From a checkpoint of a small transformer trained on Wikipedia.
Size: 8 layers, MLP 1792 GeGLU, vocabulary 8192, 29.8M parameters.
Architecture: learned and rotary positions, capped logits.
Training: a variant of SOAP for these matrices, 2340 steps.
Each number is 50 + 10 x the weight over its row's rms, rounded and kept within 0 to 99. Layers, rows and columns count from 0. The size before them is the row's rms in percent of the matrix's.

# layer 5 MLP up, 1792x448, rms 0.15, rows 738-758, columns 224-335
102:44 51 58 46 46 44 46 46 58 60 26 51 50 51 50 54 66 53 54 37 47 57 55 51 38 52 48 58 48 42 55 43 60 48 58 62 52 53 30 52 37 63 50 35 44 55 38 50 38 55 49 79 49 54 48 46 38 66 54 47 41 46 40 54 36 46 60 55 49 60 44 61 57 50 61 64 42 65 52 48 47 27 41 84 45 49 55 53 45 30 48 59 48 49 68 51 74 32 34 52 59 31 56 48 42 51 51 55 64 39 44 37
096:45 43 49 50 48 60 59 48 42 57 65 64 61 49 49 39 46 48 52 33 42 61 41 40 49 65 39 60 57 35 42 46 49 53 46 41 60 25 39 66 48 42 45 53 61 58 41 51 58 53 43 61 46 64 48 53 61 42 57 71 69 60 45 39 39 47 60 68 65 47 63 44 52 61 40 49 44 45 51 55 56 55 62 46 42 47 61 43 26 55 61 59 33 45 66 49 43 39 63 54 47 55 55 58 63 38 34 59 37 63 51 70
103:73 55 42 52 36 47 56 63 54 60 44 55 48 61 32 40 64 51 33 57 37 36 52 64 42 28 47 35 44 61 48 52 46 58 57 41 51 54 52 55 40 45 42 38 57 64 50 39 45 59 58 46 53 46 51 62 51 41 53 51 48 61 53 66 70 62 39 61 42 57 50 55 69 58 45 44 51 62 46 42 35 46 55 52 51 59 57 58 36 29 40 55 51 51 59 67 57 31 52 40 55 61 60 48 52 38 37 54 53 71 48 49
105:51 65 42 66 45 40 39 59 49 41 28 53 41 50 59 63 57 55 48 36 46 61 66 53 31 54 62 46 30 47 53 55 57 71 52 53 56 46 65 35 56 34 53 54 55 37 25 45 44 47 48 35 46 55 52 36 61 66 43 52 47 55 57 61 52 64 60 44 33 46 32 58 64 29 50 34 48 65 61 57 53 54 45 54 34 54 64 46 38 54 32 52 51 56 50 59 34 49 49 50 62 61 49 45 56 71 55 44 56 55 31 49
087:52 51 60 51 56 43 42 49 57 59 51 40 34 70 58 50 43 46 40 53 57 49 60 58 57 59 56 56 36 62 31 52 56 56 58 47 23 52 53 52 60 48 49 64 51 53 47 61 48 55 55 62 52 46 58 25 60 50 54 48 65 37 60 54 60 41 34 56 56 52 37 57 60 34 44 36 54 60 60 57 52 47 37 70 47 46 56 53 56 61 48 47 52 58 57 59 66 63 60 44 34 53 49 60 49 56 22 51 54 56 50 58
100:41 31 61 46 66 53 60 60 47 53 56 28 40 50 43 51 43 55 42 62 72 44 38 43 58 59 44 56 49 44 51 61 40 55 56 50 61 61 38 67 64 53 52 50 51 45 40 72 36 50 34 60 39 48 52 58 52 66 48 54 41 54 63 65 60 30 48 69 60 46 49 81 46 29 42 52 53 60 38 42 46 55 54 50 55 57 41 59 42 56 29 49 55 37 42 50 46 30 51 42 45 46 59 48 40 37 58 41 56 54 63 58
105:61 57 58 58 44 42 49 62 54 54 61 46 39 27 39 55 46 41 35 36 51 53 73 52 46 56 51 42 25 62 46 47 49 48 67 60 61 46 26 51 54 40 31 40 46 43 37 39 59 46 51 47 33 34 63 43 56 61 78 49 45 58 43 55 65 55 58 40 49 41 56 48 42 48 67 56 51 45 58 32 37 39 34 52 49 58 68 49 39 41 58 28 49 32 53 47 53 41 50 49 41 37 43 49 41 40 50 46 64 41 47 45
100:33 48 71 43 33 53 58 52 48 37 31 49 34 51 43 42 54 67 53 49 50 43 64 58 62 70 37 31 40 69 44 47 52 47 59 47 49 40 39 46 49 58 61 70 44 41 70 51 64 62 45 50 40 38 44 41 42 51 48 31 67 30 55 52 42 60 48 52 39 50 41 58 61 49 45 54 55 46 66 59 40 52 43 38 61 57 55 32 39 42 64 44 31 53 44 47 51 35 42 56 44 64 51 65 68 52 43 40 40 48 41 45
103:51 64 48 56 66 60 54 53 45 41 52 56 55 52 41 50 56 56 36 44 38 52 43 53 55 42 59 53 33 61 47 52 44 56 67 53 61 40 58 35 43 49 31 66 50 41 34 31 37 53 48 28 34 49 52 29 66 44 64 37 43 38 42 42 61 66 42 45 43 42 53 42 60 57 47 55 56 50 49 56 63 47 59 34 67 47 62 71 56 49 41 45 40 38 67 41 48 51 30 58 59 37 73 53 35 56 65 43 47 49 68 59
120:51 49 52 50 58 68 50 50 43 41 61 43 46 42 60 51 38 22 42 49 53 50 45 56 46 53 59 50 46 36 45 36 49 43 56 68 54 48 55 71 30 71 57 60 39 62 46 46 62 53 43 40 34 45 43 42 57 53 50 50 55 50 48 49 53 42 60 40 42 59 69 54 50 59 55 70 54 68 53 43 44 51 64 49 47 56 57 62 48 49 58 47 51 20 44 56 58 36 56 47 44 42 67 65 51 61 32 44 45 60 54 59
097:54 40 51 34 58 44 50 41 41 41 68 48 71 49 55 49 54 46 45 39 48 57 71 65 55 42 62 54 49 61 48 57 45 55 51 50 56 56 42 59 44 53 67 58 56 51 42 68 56 53 49 68 37 59 45 45 38 35 31 44 53 59 50 60 37 54 58 49 64 52 44 55 72 20 57 51 56 43 60 52 50 36 63 40 45 43 37 57 65 22 40 51 49 52 47 44 54 29 45 60 55 60 50 39 52 53 39 39 54 22 36 28
103:42 43 38 45 48 47 53 53 52 37 64 55 53 49 54 58 43 48 49 56 57 45 62 61 57 51 53 47 49 33 62 58 49 38 67 50 38 49 40 28 38 74 43 45 52 36 51 55 50 67 51 54 51 35 32 65 66 59 46 59 50 49 55 56 42 56 70 49 64 51 53 53 42 57 36 51 45 51 63 54 35 43 54 51 64 50 50 56 41 57 36 47 44 38 30 43 62 49 43 46 51 62 52 51 62 45 44 46 43 45 54 62
101:53 52 49 60 45 49 47 44 58 39 42 53 47 56 63 53 53 48 62 45 56 52 41 46 47 44 45 63 49 33 54 37 37 47 55 61 51 59 52 70 59 52 60 55 47 50 61 47 64 38 66 54 49 56 56 65 70 52 49 48 56 41 60 55 64 62 68 44 45 41 47 50 50 60 57 53 56 56 44 59 65 71 62 66 50 69 50 38 61 46 53 52 56 39 52 38 51 55 48 60 39 50 75 58 43 55 53 60 49 71 45 48
104:55 49 54 40 60 39 54 49 48 52 38 54 27 65 52 57 40 47 43 42 57 53 55 60 40 48 39 36 27 51 46 42 50 53 44 44 48 50 48 47 42 54 61 32 43 44 52 58 25 36 44 26 67 49 48 50 49 52 72 40 55 39 49 66 45 25 49 52 54 51 51 49 44 46 46 50 61 45 57 56 52 22 45 66 58 44 46 48 41 59 28 48 59 35 62 42 57 44 51 48 57 56 46 64 51 35 60 36 43 43 37 65
103:48 72 58 53 43 54 37 47 44 49 49 78 51 32 68 57 48 64 59 47 54 56 55 68 63 60 42 54 63 51 60 53 56 63 57 61 58 56 65 24 72 40 45 41 51 55 44 54 62 60 63 43 49 65 56 37 44 34 30 34 40 40 50 48 46 71 54 46 54 56 65 46 59 50 63 44 58 59 47 51 46 49 59 33 51 51 34 61 52 71 52 40 60 49 30 40 32 37 47 49 43 64 44 59 35 44 37 63 44 49 47 68
085:48 52 55 40 31 54 38 57 63 45 68 63 39 52 66 59 37 39 59 36 49 40 41 64 42 52 38 48 45 60 63 28 50 43 50 50 52 57 46 47 31 57 56 42 49 56 43 60 71 54 42 49 39 60 48 45 54 64 55 46 48 57 59 63 47 55 38 43 63 66 41 48 56 46 59 47 49 55 45 41 61 51 60 48 42 57 19 52 65 69 65 63 61 31 47 65 52 52 63 47 37 46 45 36 40 42 55 49 57 50 44 39
094:45 42 43 50 32 44 58 56 53 65 56 56 57 43 28 39 58 45 34 35 42 53 44 38 54 54 61 63 52 44 36 33 49 56 41 56 57 61 43 55 34 56 49 40 60 65 68 47 48 56 63 33 64 47 35 58 39 53 64 39 54 43 54 51 45 50 52 58 39 36 35 54 56 32 75 39 48 45 42 56 56 54 54 44 41 46 45 77 69 37 43 34 51 53 56 49 31 57 55 49 43 49 42 51 29 54 62 39 23 60 47 60
099:45 52 38 42 30 42 68 53 43 50 45 33 65 44 51 48 55 51 49 64 41 45 56 62 45 61 41 33 47 60 44 39 52 71 52 33 45 37 51 57 49 59 61 50 56 37 47 35 52 54 62 39 76 43 50 53 48 61 53 37 40 57 34 52 41 50 40 33 77 27 51 37 33 55 46 52 41 52 30 60 58 48 56 44 44 51 51 38 55 61 40 45 57 38 36 49 43 78 49 43 71 47 55 57 46 45 42 45 33 46 57 43
090:45 49 62 59 43 53 63 36 58 40 53 40 42 48 72 48 47 66 47 46 48 64 49 59 25 44 54 54 63 64 31 42 50 55 54 49 49 60 52 61 45 51 71 50 54 67 37 63 40 67 39 33 29 55 37 48 70 62 65 59 51 54 56 50 36 59 45 62 58 54 65 54 41 58 37 46 46 58 57 44 44 59 52 27 56 31 40 50 50 48 34 67 61 54 64 55 53 48 54 44 47 28 38 36 36 40 41 76 52 44 50 52
099:31 62 51 57 63 34 50 55 64 60 54 47 47 45 54 61 41 66 62 33 43 52 62 53 63 58 29 52 53 68 44 56 54 51 53 45 50 43 39 50 43 76 55 57 65 55 56 35 85 28 53 42 52 33 32 46 41 68 53 42 52 64 48 42 56 51 39 59 50 59 50 56 41 45 49 52 49 52 43 49 68 46 49 31 34 64 52 57 76 39 49 62 51 52 35 73 44 45 58 46 66 52 50 57 46 27 56 60 49 35 56 61
092:40 45 59 43 61 34 47 51 58 38 41 58 49 51 48 34 51 70 47 49 45 38 41 47 36 52 36 64 49 52 49 48 49 60 57 42 59 44 53 48 51 47 66 63 67 38 51 43 74 45 34 54 45 41 54 43 46 53 59 45 43 48 51 49 64 30 81 45 37 61 54 62 49 59 57 46 44 52 50 58 76 62 48 51 45 31 41 60 44 49 77 39 46 67 44 41 56 66 44 55 57 46 32 45 51 37 39 49 46 79 29 53
# layer 5 MLP down (transposed), 1792x448, rms 0.138, rows 738-758, columns 224-335
101:55 57 44 69 49 29 50 53 56 46 66 56 39 50 42 48 77 40 59 41 52 45 46 51 54 43 31 54 51 60 45 32 41 45 53 46 35 61 61 42 37 45 54 53 47 45 59 45 59 47 34 37 49 37 62 63 61 47 63 44 55 69 46 54 61 36 42 55 50 44 55 36 59 49 36 46 54 40 56 57 53 45 35 31 66 70 36 66 58 49 56 48 28 67 39 52 63 57 74 42 56 51 59 33 58 37 66 55 65 41 63 44
099:53 58 42 45 60 44 49 30 44 58 26 42 43 52 64 61 59 54 36 56 57 52 63 56 59 52 43 49 41 59 34 49 53 57 44 36 52 78 62 52 75 47 50 48 68 72 55 66 47 48 51 51 58 32 50 55 55 54 38 32 43 47 40 47 44 55 54 34 36 56 47 56 46 37 55 46 57 47 43 45 56 44 43 37 50 68 36 47 54 39 67 53 61 62 47 50 47 56 40 31 37 65 35 47 51 46 67 52 55 37 59 54
101:33 46 46 32 67 42 42 46 58 35 45 48 50 47 43 51 40 60 56 38 51 66 46 27 50 45 47 66 54 56 50 32 58 50 45 47 36 48 35 23 56 53 52 48 60 63 48 50 53 56 44 45 42 46 48 36 55 54 53 50 34 34 65 61 54 56 45 58 38 49 53 30 22 33 53 29 42 52 37 51 35 55 59 75 47 56 56 48 58 35 43 40 45 68 41 47 55 50 43 48 41 71 53 45 56 40 45 60 52 42 53 43
107:55 47 63 35 43 39 39 54 66 44 57 60 50 47 65 54 58 33 51 43 65 50 55 58 58 48 72 41 34 48 43 36 46 56 68 41 51 55 54 55 50 33 73 41 47 44 61 46 29 55 69 57 71 51 47 54 60 53 52 65 67 46 43 58 70 55 63 62 35 61 52 53 33 66 61 55 42 51 47 54 26 51 61 41 54 45 47 50 30 53 49 50 39 56 55 49 57 51 47 41 47 49 56 45 77 84 49 62 63 21 44 49
093:49 51 48 58 49 40 64 41 39 34 62 60 42 54 50 52 47 44 45 61 45 64 48 42 44 58 47 40 47 49 46 38 57 46 52 48 48 55 44 57 57 30 75 60 45 74 36 42 48 60 39 60 48 51 48 66 60 48 55 42 62 43 49 42 40 57 38 63 42 58 35 38 52 63 47 61 51 49 40 39 50 52 60 71 54 45 45 52 60 35 49 68 36 66 54 46 42 40 34 51 49 58 37 53 55 48 44 47 46 41 41 50
091:46 64 50 36 62 55 45 49 40 42 63 71 45 45 39 47 37 55 59 40 51 46 51 73 51 41 42 46 49 49 65 51 60 59 56 58 36 43 59 46 48 61 41 58 46 55 55 55 54 44 54 50 60 44 49 64 56 27 56 46 83 52 39 51 42 56 58 32 52 45 45 18 43 59 51 50 37 38 46 51 47 27 48 51 63 42 65 44 28 54 63 33 46 49 48 59 50 40 47 43 38 45 51 46 66 59 49 52 52 44 43 45
102:50 52 62 49 69 39 59 56 47 49 58 31 38 83 70 47 55 58 53 58 46 32 37 47 64 52 48 64 55 35 61 54 48 52 50 46 56 54 72 39 60 58 90 45 44 44 57 76 43 65 38 44 50 56 45 40 40 46 57 54 54 36 47 49 55 47 49 41 75 56 50 57 53 43 37 61 48 54 66 45 76 50 47 55 40 48 56 37 74 56 54 53 53 68 59 39 57 50 53 54 51 53 49 41 61 47 67 38 65 70 52 53
098:55 49 43 51 43 27 53 45 53 40 51 59 61 49 38 45 43 42 42 44 57 63 52 30 60 43 52 45 56 35 64 55 39 39 47 52 49 64 61 49 44 37 44 52 54 40 43 39 35 37 39 37 49 63 67 44 62 64 51 68 36 71 43 38 61 40 61 45 48 54 46 46 41 50 49 41 59 43 39 62 49 55 41 88 40 49 57 60 57 38 49 37 58 33 70 56 34 35 46 61 62 61 44 35 58 61 44 37 41 62 56 52
102:50 63 53 59 29 69 41 39 60 58 54 47 43 54 29 50 47 63 63 39 47 53 46 50 53 64 44 49 54 39 59 52 49 43 41 37 44 56 37 52 38 67 66 52 45 54 75 51 60 47 42 57 60 49 53 58 47 46 50 37 48 55 52 63 55 41 80 46 58 55 50 57 38 42 71 64 44 64 45 49 37 51 36 76 31 67 49 69 44 52 46 50 62 67 29 47 59 63 46 60 47 60 57 31 65 39 36 49 54 63 38 49
108:27 45 45 42 36 60 59 51 48 51 61 40 65 55 49 64 58 45 32 55 60 56 54 45 51 51 50 63 42 46 42 43 54 56 59 50 49 59 41 40 45 71 50 53 53 63 50 51 51 49 40 60 58 38 55 53 45 37 48 40 57 59 54 50 49 50 48 59 40 73 55 43 71 50 30 57 44 67 38 51 63 53 47 50 45 54 53 52 43 53 51 36 41 50 54 36 81 42 57 55 54 74 58 50 65 47 36 45 56 62 54 49
101:43 43 50 47 52 57 57 61 64 58 41 55 46 52 37 46 51 48 38 49 47 36 62 45 35 61 43 46 48 70 69 32 68 47 51 38 59 49 51 63 50 52 55 46 58 32 55 44 45 42 38 60 52 40 59 44 61 31 69 63 63 51 33 48 39 49 52 57 47 54 51 53 38 67 37 48 47 42 63 45 47 57 42 47 41 64 55 56 63 44 53 47 44 55 52 52 61 56 51 54 57 33 39 36 34 60 53 54 50 59 49 56
096:60 50 52 50 47 53 66 32 50 38 43 43 54 68 60 66 48 53 49 44 50 51 46 43 72 48 45 35 54 43 51 46 55 47 58 40 58 56 51 52 57 40 64 31 50 43 56 45 64 52 52 50 47 55 32 39 41 37 50 57 46 28 60 32 57 63 57 50 46 40 36 59 44 42 55 60 49 65 48 32 45 59 47 66 65 45 66 36 64 57 52 43 58 35 47 69 36 61 55 40 52 51 67 50 57 67 52 50 30 58 55 52
099:45 39 65 69 61 38 53 51 41 56 49 53 53 38 41 53 47 60 46 42 60 52 55 53 42 66 45 38 34 61 56 60 71 44 41 39 53 41 47 53 48 43 53 57 46 49 50 34 54 58 50 40 71 50 44 39 46 51 49 60 67 44 55 76 40 27 62 56 44 46 46 73 44 44 27 40 39 40 71 41 34 43 39 49 29 46 59 67 51 61 44 64 46 47 57 43 61 56 57 67 62 59 52 57 63 45 38 47 58 49 52 38
105:39 59 55 67 54 39 65 60 23 61 59 50 52 45 42 43 53 44 60 54 63 54 51 66 55 38 52 37 61 43 58 34 80 48 40 72 38 56 56 44 62 46 59 33 36 40 47 59 42 74 48 63 51 55 47 39 54 64 63 49 44 57 73 39 56 51 50 52 35 27 49 40 53 57 50 47 25 54 46 49 46 46 60 59 70 51 59 51 48 46 44 48 53 53 55 44 55 47 32 54 44 46 71 52 46 58 54 42 53 60 51 43
097:32 49 52 30 54 57 70 43 58 36 45 33 51 52 48 36 52 43 54 43 50 75 41 54 44 54 42 57 50 50 46 40 29 28 56 65 44 38 36 62 60 71 50 71 62 53 56 39 63 30 49 45 50 47 49 53 63 63 50 46 63 71 52 63 36 26 49 38 39 44 41 50 59 37 53 64 45 67 55 52 67 52 53 40 32 50 48 43 44 41 39 47 53 54 45 47 45 54 55 63 47 47 45 49 39 49 48 56 53 50 41 59
093:39 54 39 56 51 40 66 50 42 71 40 42 62 48 44 50 61 47 52 66 62 46 47 45 45 67 52 34 56 52 60 55 45 53 56 39 52 58 53 58 72 44 47 56 31 36 72 57 47 28 38 60 64 57 62 57 27 49 68 51 60 42 51 40 53 57 47 51 34 48 38 41 47 64 38 59 58 50 58 32 45 43 38 55 56 51 55 43 45 49 42 34 38 50 43 53 49 38 42 30 61 50 49 45 48 50 46 62 50 40 52 41
098:53 57 52 50 66 49 41 54 57 38 40 66 55 56 67 59 35 48 68 58 48 47 56 47 61 67 58 25 49 62 52 53 58 37 80 60 51 44 68 38 48 49 38 42 45 58 60 49 54 40 57 52 48 43 50 62 47 39 47 55 65 66 60 51 43 64 50 68 56 59 54 46 37 78 42 47 74 35 53 38 53 60 63 49 49 50 52 47 51 59 39 40 31 44 48 46 67 54 48 63 50 44 53 56 60 43 41 26 50 36 27 43
097:28 66 60 42 45 46 57 44 61 44 63 51 33 51 36 30 65 41 40 32 52 53 54 40 69 54 47 71 52 48 49 65 61 24 41 50 39 67 44 40 43 45 39 63 59 49 45 64 49 66 58 55 44 47 48 54 48 60 64 45 45 46 54 38 54 51 36 48 41 59 49 58 48 43 56 42 36 61 49 46 59 50 48 48 43 49 54 44 33 42 42 75 52 47 67 63 56 65 46 52 66 28 47 55 61 53 45 60 52 50 42 49
098:56 50 78 62 40 52 45 46 53 53 56 45 51 46 39 43 66 61 42 55 54 36 27 59 42 52 36 48 49 51 21 52 43 35 37 65 48 41 51 56 63 54 52 48 36 47 74 24 47 69 61 59 61 50 46 59 36 42 50 40 37 60 45 48 56 19 39 57 55 51 39 49 39 49 57 62 42 56 36 50 70 49 50 66 35 62 46 67 62 61 41 41 37 42 64 50 52 52 55 58 59 49 50 53 53 54 59 45 43 46 46 44
101:51 37 57 39 34 56 55 64 52 34 56 71 51 39 32 41 38 52 57 46 54 58 50 54 54 49 48 39 57 48 65 47 46 39 61 45 45 50 53 60 52 51 53 50 50 57 42 44 38 68 65 66 48 42 42 67 48 61 54 59 46 53 46 48 47 57 38 41 61 39 57 39 59 45 47 56 30 41 37 47 45 52 46 55 47 31 45 66 62 42 53 51 40 41 54 27 53 67 40 52 56 53 64 44 34 57 41 61 54 50 43 46
099:44 42 75 47 42 49 67 46 61 62 58 44 61 42 39 47 48 42 42 40 65 58 66 55 56 33 60 49 49 58 51 49 70 46 53 57 60 36 62 59 33 76 40 47 52 46 51 51 55 48 49 53 50 82 69 43 47 50 48 42 44 57 53 55 58 41 45 57 55 65 44 64 73 60 43 33 58 48 28 51 57 58 53 45 48 64 55 39 28 59 41 41 59 45 40 62 55 60 64 56 51 52 73 39 53 48 53 61 36 51 59 44
# layer 5 MLP gate, 1792x448, rms 0.145, rows 739-759, columns 224-335
093:52 58 61 49 57 50 50 45 34 40 56 66 52 51 42 57 53 50 24 44 44 53 63 53 51 52 52 43 53 61 59 33 40 49 62 54 57 46 42 55 62 54 30 66 44 58 54 47 46 59 46 39 44 73 46 52 44 62 45 52 42 37 46 41 63 53 50 32 43 55 66 51 43 49 65 62 38 19 44 57 41 54 61 45 44 56 53 53 57 74 59 50 64 36 56 48 60 49 38 58 55 70 46 53 61 36 36 71 29 48 36 58
095:53 42 64 39 81 32 37 48 58 52 48 50 51 51 55 36 50 50 63 34 46 65 47 48 53 58 53 42 51 50 35 56 49 62 53 56 50 41 60 62 44 45 71 52 34 49 44 55 54 58 33 49 52 55 46 66 70 44 47 41 53 49 41 59 65 47 42 56 47 56 52 39 56 65 53 40 58 56 45 39 50 47 56 34 64 50 47 34 45 53 52 57 52 58 40 63 49 61 44 53 33 63 49 61 43 62 59 67 54 43 38 61
102:53 50 66 57 46 53 51 54 41 56 58 50 52 50 49 39 53 65 38 69 45 60 52 36 56 42 25 33 40 44 41 56 53 56 30 50 45 49 51 63 45 54 55 40 44 42 50 50 42 52 43 48 46 48 32 49 20 48 53 56 47 34 50 41 44 57 39 65 64 31 41 40 63 52 41 42 50 50 54 57 45 58 59 46 47 44 43 52 47 59 64 57 67 52 63 48 49 65 67 40 57 42 20 36 45 41 61 44 39 57 56 48
090:47 63 36 57 40 36 62 41 34 33 52 70 55 51 58 52 49 54 50 46 43 39 46 32 37 51 61 37 53 45 60 59 46 55 51 45 72 66 39 60 54 43 67 38 50 46 39 45 35 62 45 51 53 56 43 67 55 43 48 56 55 49 47 34 43 59 70 56 47 49 47 54 47 60 66 62 47 39 38 41 61 46 67 42 45 48 46 49 47 44 68 64 47 49 47 37 46 33 34 60 40 43 39 43 61 53 72 72 42 51 57 43
097:59 63 56 58 41 53 58 46 38 34 65 59 63 53 51 57 47 53 49 42 33 54 32 34 49 50 65 41 53 49 52 37 52 68 58 45 46 49 58 25 63 61 60 61 49 46 63 42 56 51 36 49 63 57 53 60 67 43 61 47 58 64 41 66 64 55 42 49 50 38 46 23 61 53 43 73 58 45 46 52 58 47 36 43 49 63 68 65 48 59 65 52 44 67 45 52 59 50 51 49 48 45 37 31 67 37 42 57 49 63 41 49
096:45 44 38 37 56 64 54 42 59 48 47 38 46 53 52 32 59 42 37 74 43 40 48 58 40 44 38 56 58 53 43 41 50 45 53 42 61 60 40 65 29 47 47 41 48 57 50 71 41 55 48 46 59 38 50 38 28 39 39 69 53 46 35 48 32 41 43 70 33 54 42 62 40 39 56 67 67 55 53 68 47 66 70 65 63 49 49 49 46 52 45 47 55 60 58 50 53 44 53 38 39 65 53 48 53 55 51 59 53 62 72 49
100:51 30 55 41 55 61 65 43 63 22 39 51 74 39 43 36 42 45 42 55 51 36 48 48 50 41 53 32 42 52 47 38 53 57 51 33 48 72 25 36 40 38 57 46 69 48 48 50 41 50 53 61 45 63 33 63 45 54 55 35 47 33 52 54 59 39 44 50 43 43 44 56 51 64 37 50 41 42 53 30 34 46 53 57 36 39 59 46 67 49 45 49 39 47 29 37 45 63 40 55 45 54 42 51 55 57 62 42 49 69 46 52
097:56 51 50 58 85 53 42 51 47 56 52 47 50 58 47 50 45 42 57 43 47 58 40 37 57 59 47 48 66 59 59 50 51 51 47 46 68 44 71 74 47 41 46 40 54 47 42 62 59 56 55 55 66 33 63 46 52 35 61 62 39 61 61 52 56 71 42 38 53 47 50 50 41 63 57 43 65 37 55 60 60 30 60 43 53 47 40 48 28 40 44 60 24 56 48 34 39 58 60 44 69 45 27 34 46 42 40 49 55 61 64 63
116:48 46 36 64 44 44 43 63 60 62 44 56 43 61 58 57 55 67 31 64 37 53 54 46 54 45 39 68 64 57 43 51 55 51 47 55 58 65 55 43 63 45 33 54 51 40 46 44 42 42 55 60 56 58 38 44 46 57 52 40 36 50 62 50 41 54 42 46 68 49 43 50 29 52 40 29 45 33 41 58 63 33 49 72 62 49 50 41 45 56 37 36 62 69 55 61 58 63 42 51 49 49 48 45 56 67 53 62 55 53 53 44
098:55 51 48 74 56 59 59 47 47 49 55 35 61 52 40 68 45 43 48 48 44 61 47 39 51 46 39 60 52 30 35 52 45 46 44 58 43 45 44 49 50 41 56 43 69 44 40 56 59 56 44 53 59 35 66 58 51 46 53 41 47 32 53 51 31 40 41 55 52 52 40 47 57 43 51 56 30 48 50 42 59 34 52 43 51 50 52 47 47 57 73 64 25 48 56 64 50 36 62 34 55 60 63 46 51 48 62 63 45 68 47 39
097:54 49 67 42 49 51 47 56 63 53 52 60 44 45 46 52 56 45 42 56 55 47 80 40 44 37 42 60 44 56 12 60 43 62 56 52 47 53 83 39 48 64 67 47 55 48 49 46 61 58 41 46 57 43 40 46 54 54 52 56 33 34 68 49 48 56 37 51 53 38 42 47 54 44 55 64 50 47 57 45 40 55 34 59 53 43 46 31 44 46 59 44 44 34 45 50 55 47 55 65 40 56 47 48 54 53 65 57 43 55 61 45
099:29 68 45 53 49 53 41 42 56 46 47 50 49 54 49 64 42 51 41 59 35 44 32 49 49 25 49 59 42 50 45 55 57 43 49 55 61 35 52 50 56 46 46 43 59 28 61 54 63 38 62 45 67 54 72 64 56 40 43 38 32 43 70 52 55 37 42 45 45 44 59 61 31 45 71 55 50 55 32 43 46 52 40 51 45 49 40 52 40 48 50 46 35 52 46 46 52 47 33 49 35 56 33 54 56 75 55 63 50 27 58 57
108:38 37 69 36 52 35 47 57 39 58 40 52 41 68 44 56 45 49 32 61 42 62 17 54 45 41 57 39 47 46 53 40 49 45 43 53 42 39 50 38 44 60 67 46 54 59 67 59 40 50 55 51 61 39 39 43 77 47 61 47 53 65 55 41 46 38 46 64 46 65 46 41 50 54 54 49 39 53 57 57 67 60 41 51 65 52 53 35 51 52 49 60 54 39 67 35 56 60 53 46 50 51 48 42 54 53 68 58 53 51 41 53
099:60 59 51 43 51 60 47 50 36 44 54 56 71 64 63 56 46 56 48 50 28 46 24 40 59 47 47 65 43 40 52 53 66 50 45 64 40 38 53 57 47 67 27 64 31 41 47 47 36 54 57 59 59 63 49 50 47 56 40 60 49 32 56 54 49 54 46 39 59 44 47 49 46 71 44 48 46 54 55 48 47 43 42 56 58 34 58 40 41 50 48 37 49 37 33 51 64 37 49 40 51 66 53 50 52 43 52 53 39 48 40 57
095:58 48 56 34 38 47 37 50 50 48 56 54 45 48 63 62 52 45 56 36 40 45 49 59 55 40 41 63 51 50 48 37 70 49 47 59 62 52 43 48 43 53 52 41 57 35 44 52 60 51 47 49 45 50 36 47 52 46 53 59 45 46 65 51 45 49 41 44 63 61 45 60 48 42 52 53 55 68 47 44 61 69 79 42 57 44 33 64 65 50 51 51 62 37 58 51 39 46 66 54 51 55 43 37 48 47 55 53 62 48 56 42
095:61 33 53 48 70 50 53 44 56 60 61 49 50 45 56 46 33 59 71 41 39 52 37 54 32 54 51 66 40 53 51 47 44 48 50 51 72 44 50 34 70 45 48 57 49 35 36 36 75 28 67 65 31 31 42 71 56 61 55 46 51 62 61 49 36 59 57 58 52 42 57 52 50 55 34 49 44 48 44 30 30 51 52 41 54 34 76 48 34 78 58 46 31 54 46 41 66 48 62 41 55 48 35 58 77 49 60 50 28 33 47 44
106:43 48 61 66 36 52 52 56 66 45 64 61 64 44 55 49 47 64 52 68 47 55 62 49 49 56 46 52 41 54 66 46 57 37 54 59 50 70 44 45 30 53 34 60 35 55 54 32 45 45 59 62 64 61 51 58 46 43 51 46 54 53 52 58 51 53 61 26 40 53 48 47 41 55 51 43 51 45 32 43 72 49 34 46 44 51 40 39 41 47 48 68 44 54 38 54 55 51 53 51 48 44 55 72 53 56 48 59 51 44 52 54
092:50 51 65 56 40 56 54 44 51 48 59 59 59 61 55 38 41 44 49 50 59 39 43 48 56 58 51 39 43 57 44 58 55 50 56 66 33 44 38 37 49 46 40 25 58 49 68 47 42 50 47 46 52 47 58 33 59 56 46 43 63 49 41 61 51 30 52 42 40 44 42 40 53 48 58 57 52 56 35 61 59 58 47 61 64 56 57 61 58 41 52 43 50 31 44 33 58 40 58 58 52 56 46 43 60 54 51 45 70 50 75 40
102:43 64 47 42 63 39 40 45 56 61 49 42 39 53 40 60 45 50 58 38 54 38 53 66 68 55 32 52 50 54 43 42 47 51 55 45 47 45 50 54 46 55 49 76 64 41 59 58 64 26 68 50 38 56 53 29 30 50 50 62 46 64 55 64 55 54 55 40 61 60 44 45 43 63 46 37 47 46 52 55 53 42 45 36 60 69 49 47 57 58 62 80 45 46 39 46 51 57 46 45 49 61 62 52 46 34 57 70 62 54 58 60
093:55 61 58 46 46 41 43 45 51 39 58 51 49 64 57 42 50 48 42 39 49 47 40 45 65 67 54 48 32 73 62 63 53 42 62 57 69 48 68 30 50 51 52 57 50 53 51 32 62 37 35 70 61 47 50 35 63 59 57 49 40 69 46 37 50 66 75 43 45 56 58 73 35 53 46 47 53 52 52 31 51 61 43 57 48 46 40 40 66 57 64 48 43 67 56 34 50 63 45 42 44 53 51 51 53 57 37 65 74 60 38 33
098:61 34 45 36 14 57 37 42 51 63 49 56 52 71 48 42 41 66 67 44 68 60 47 38 45 49 47 58 25 54 66 39 44 49 55 41 49 38 49 55 38 55 47 49 59 57 50 58 48 46 47 36 55 45 60 64 67 53 49 44 35 64 46 46 66 32 66 50 54 43 45 62 45 55 45 38 42 27 45 55 53 58 53 38 43 47 42 37 53 41 58 40 45 45 41 43 48 63 51 37 55 46 65 47 46 43 56 47 48 46 33 57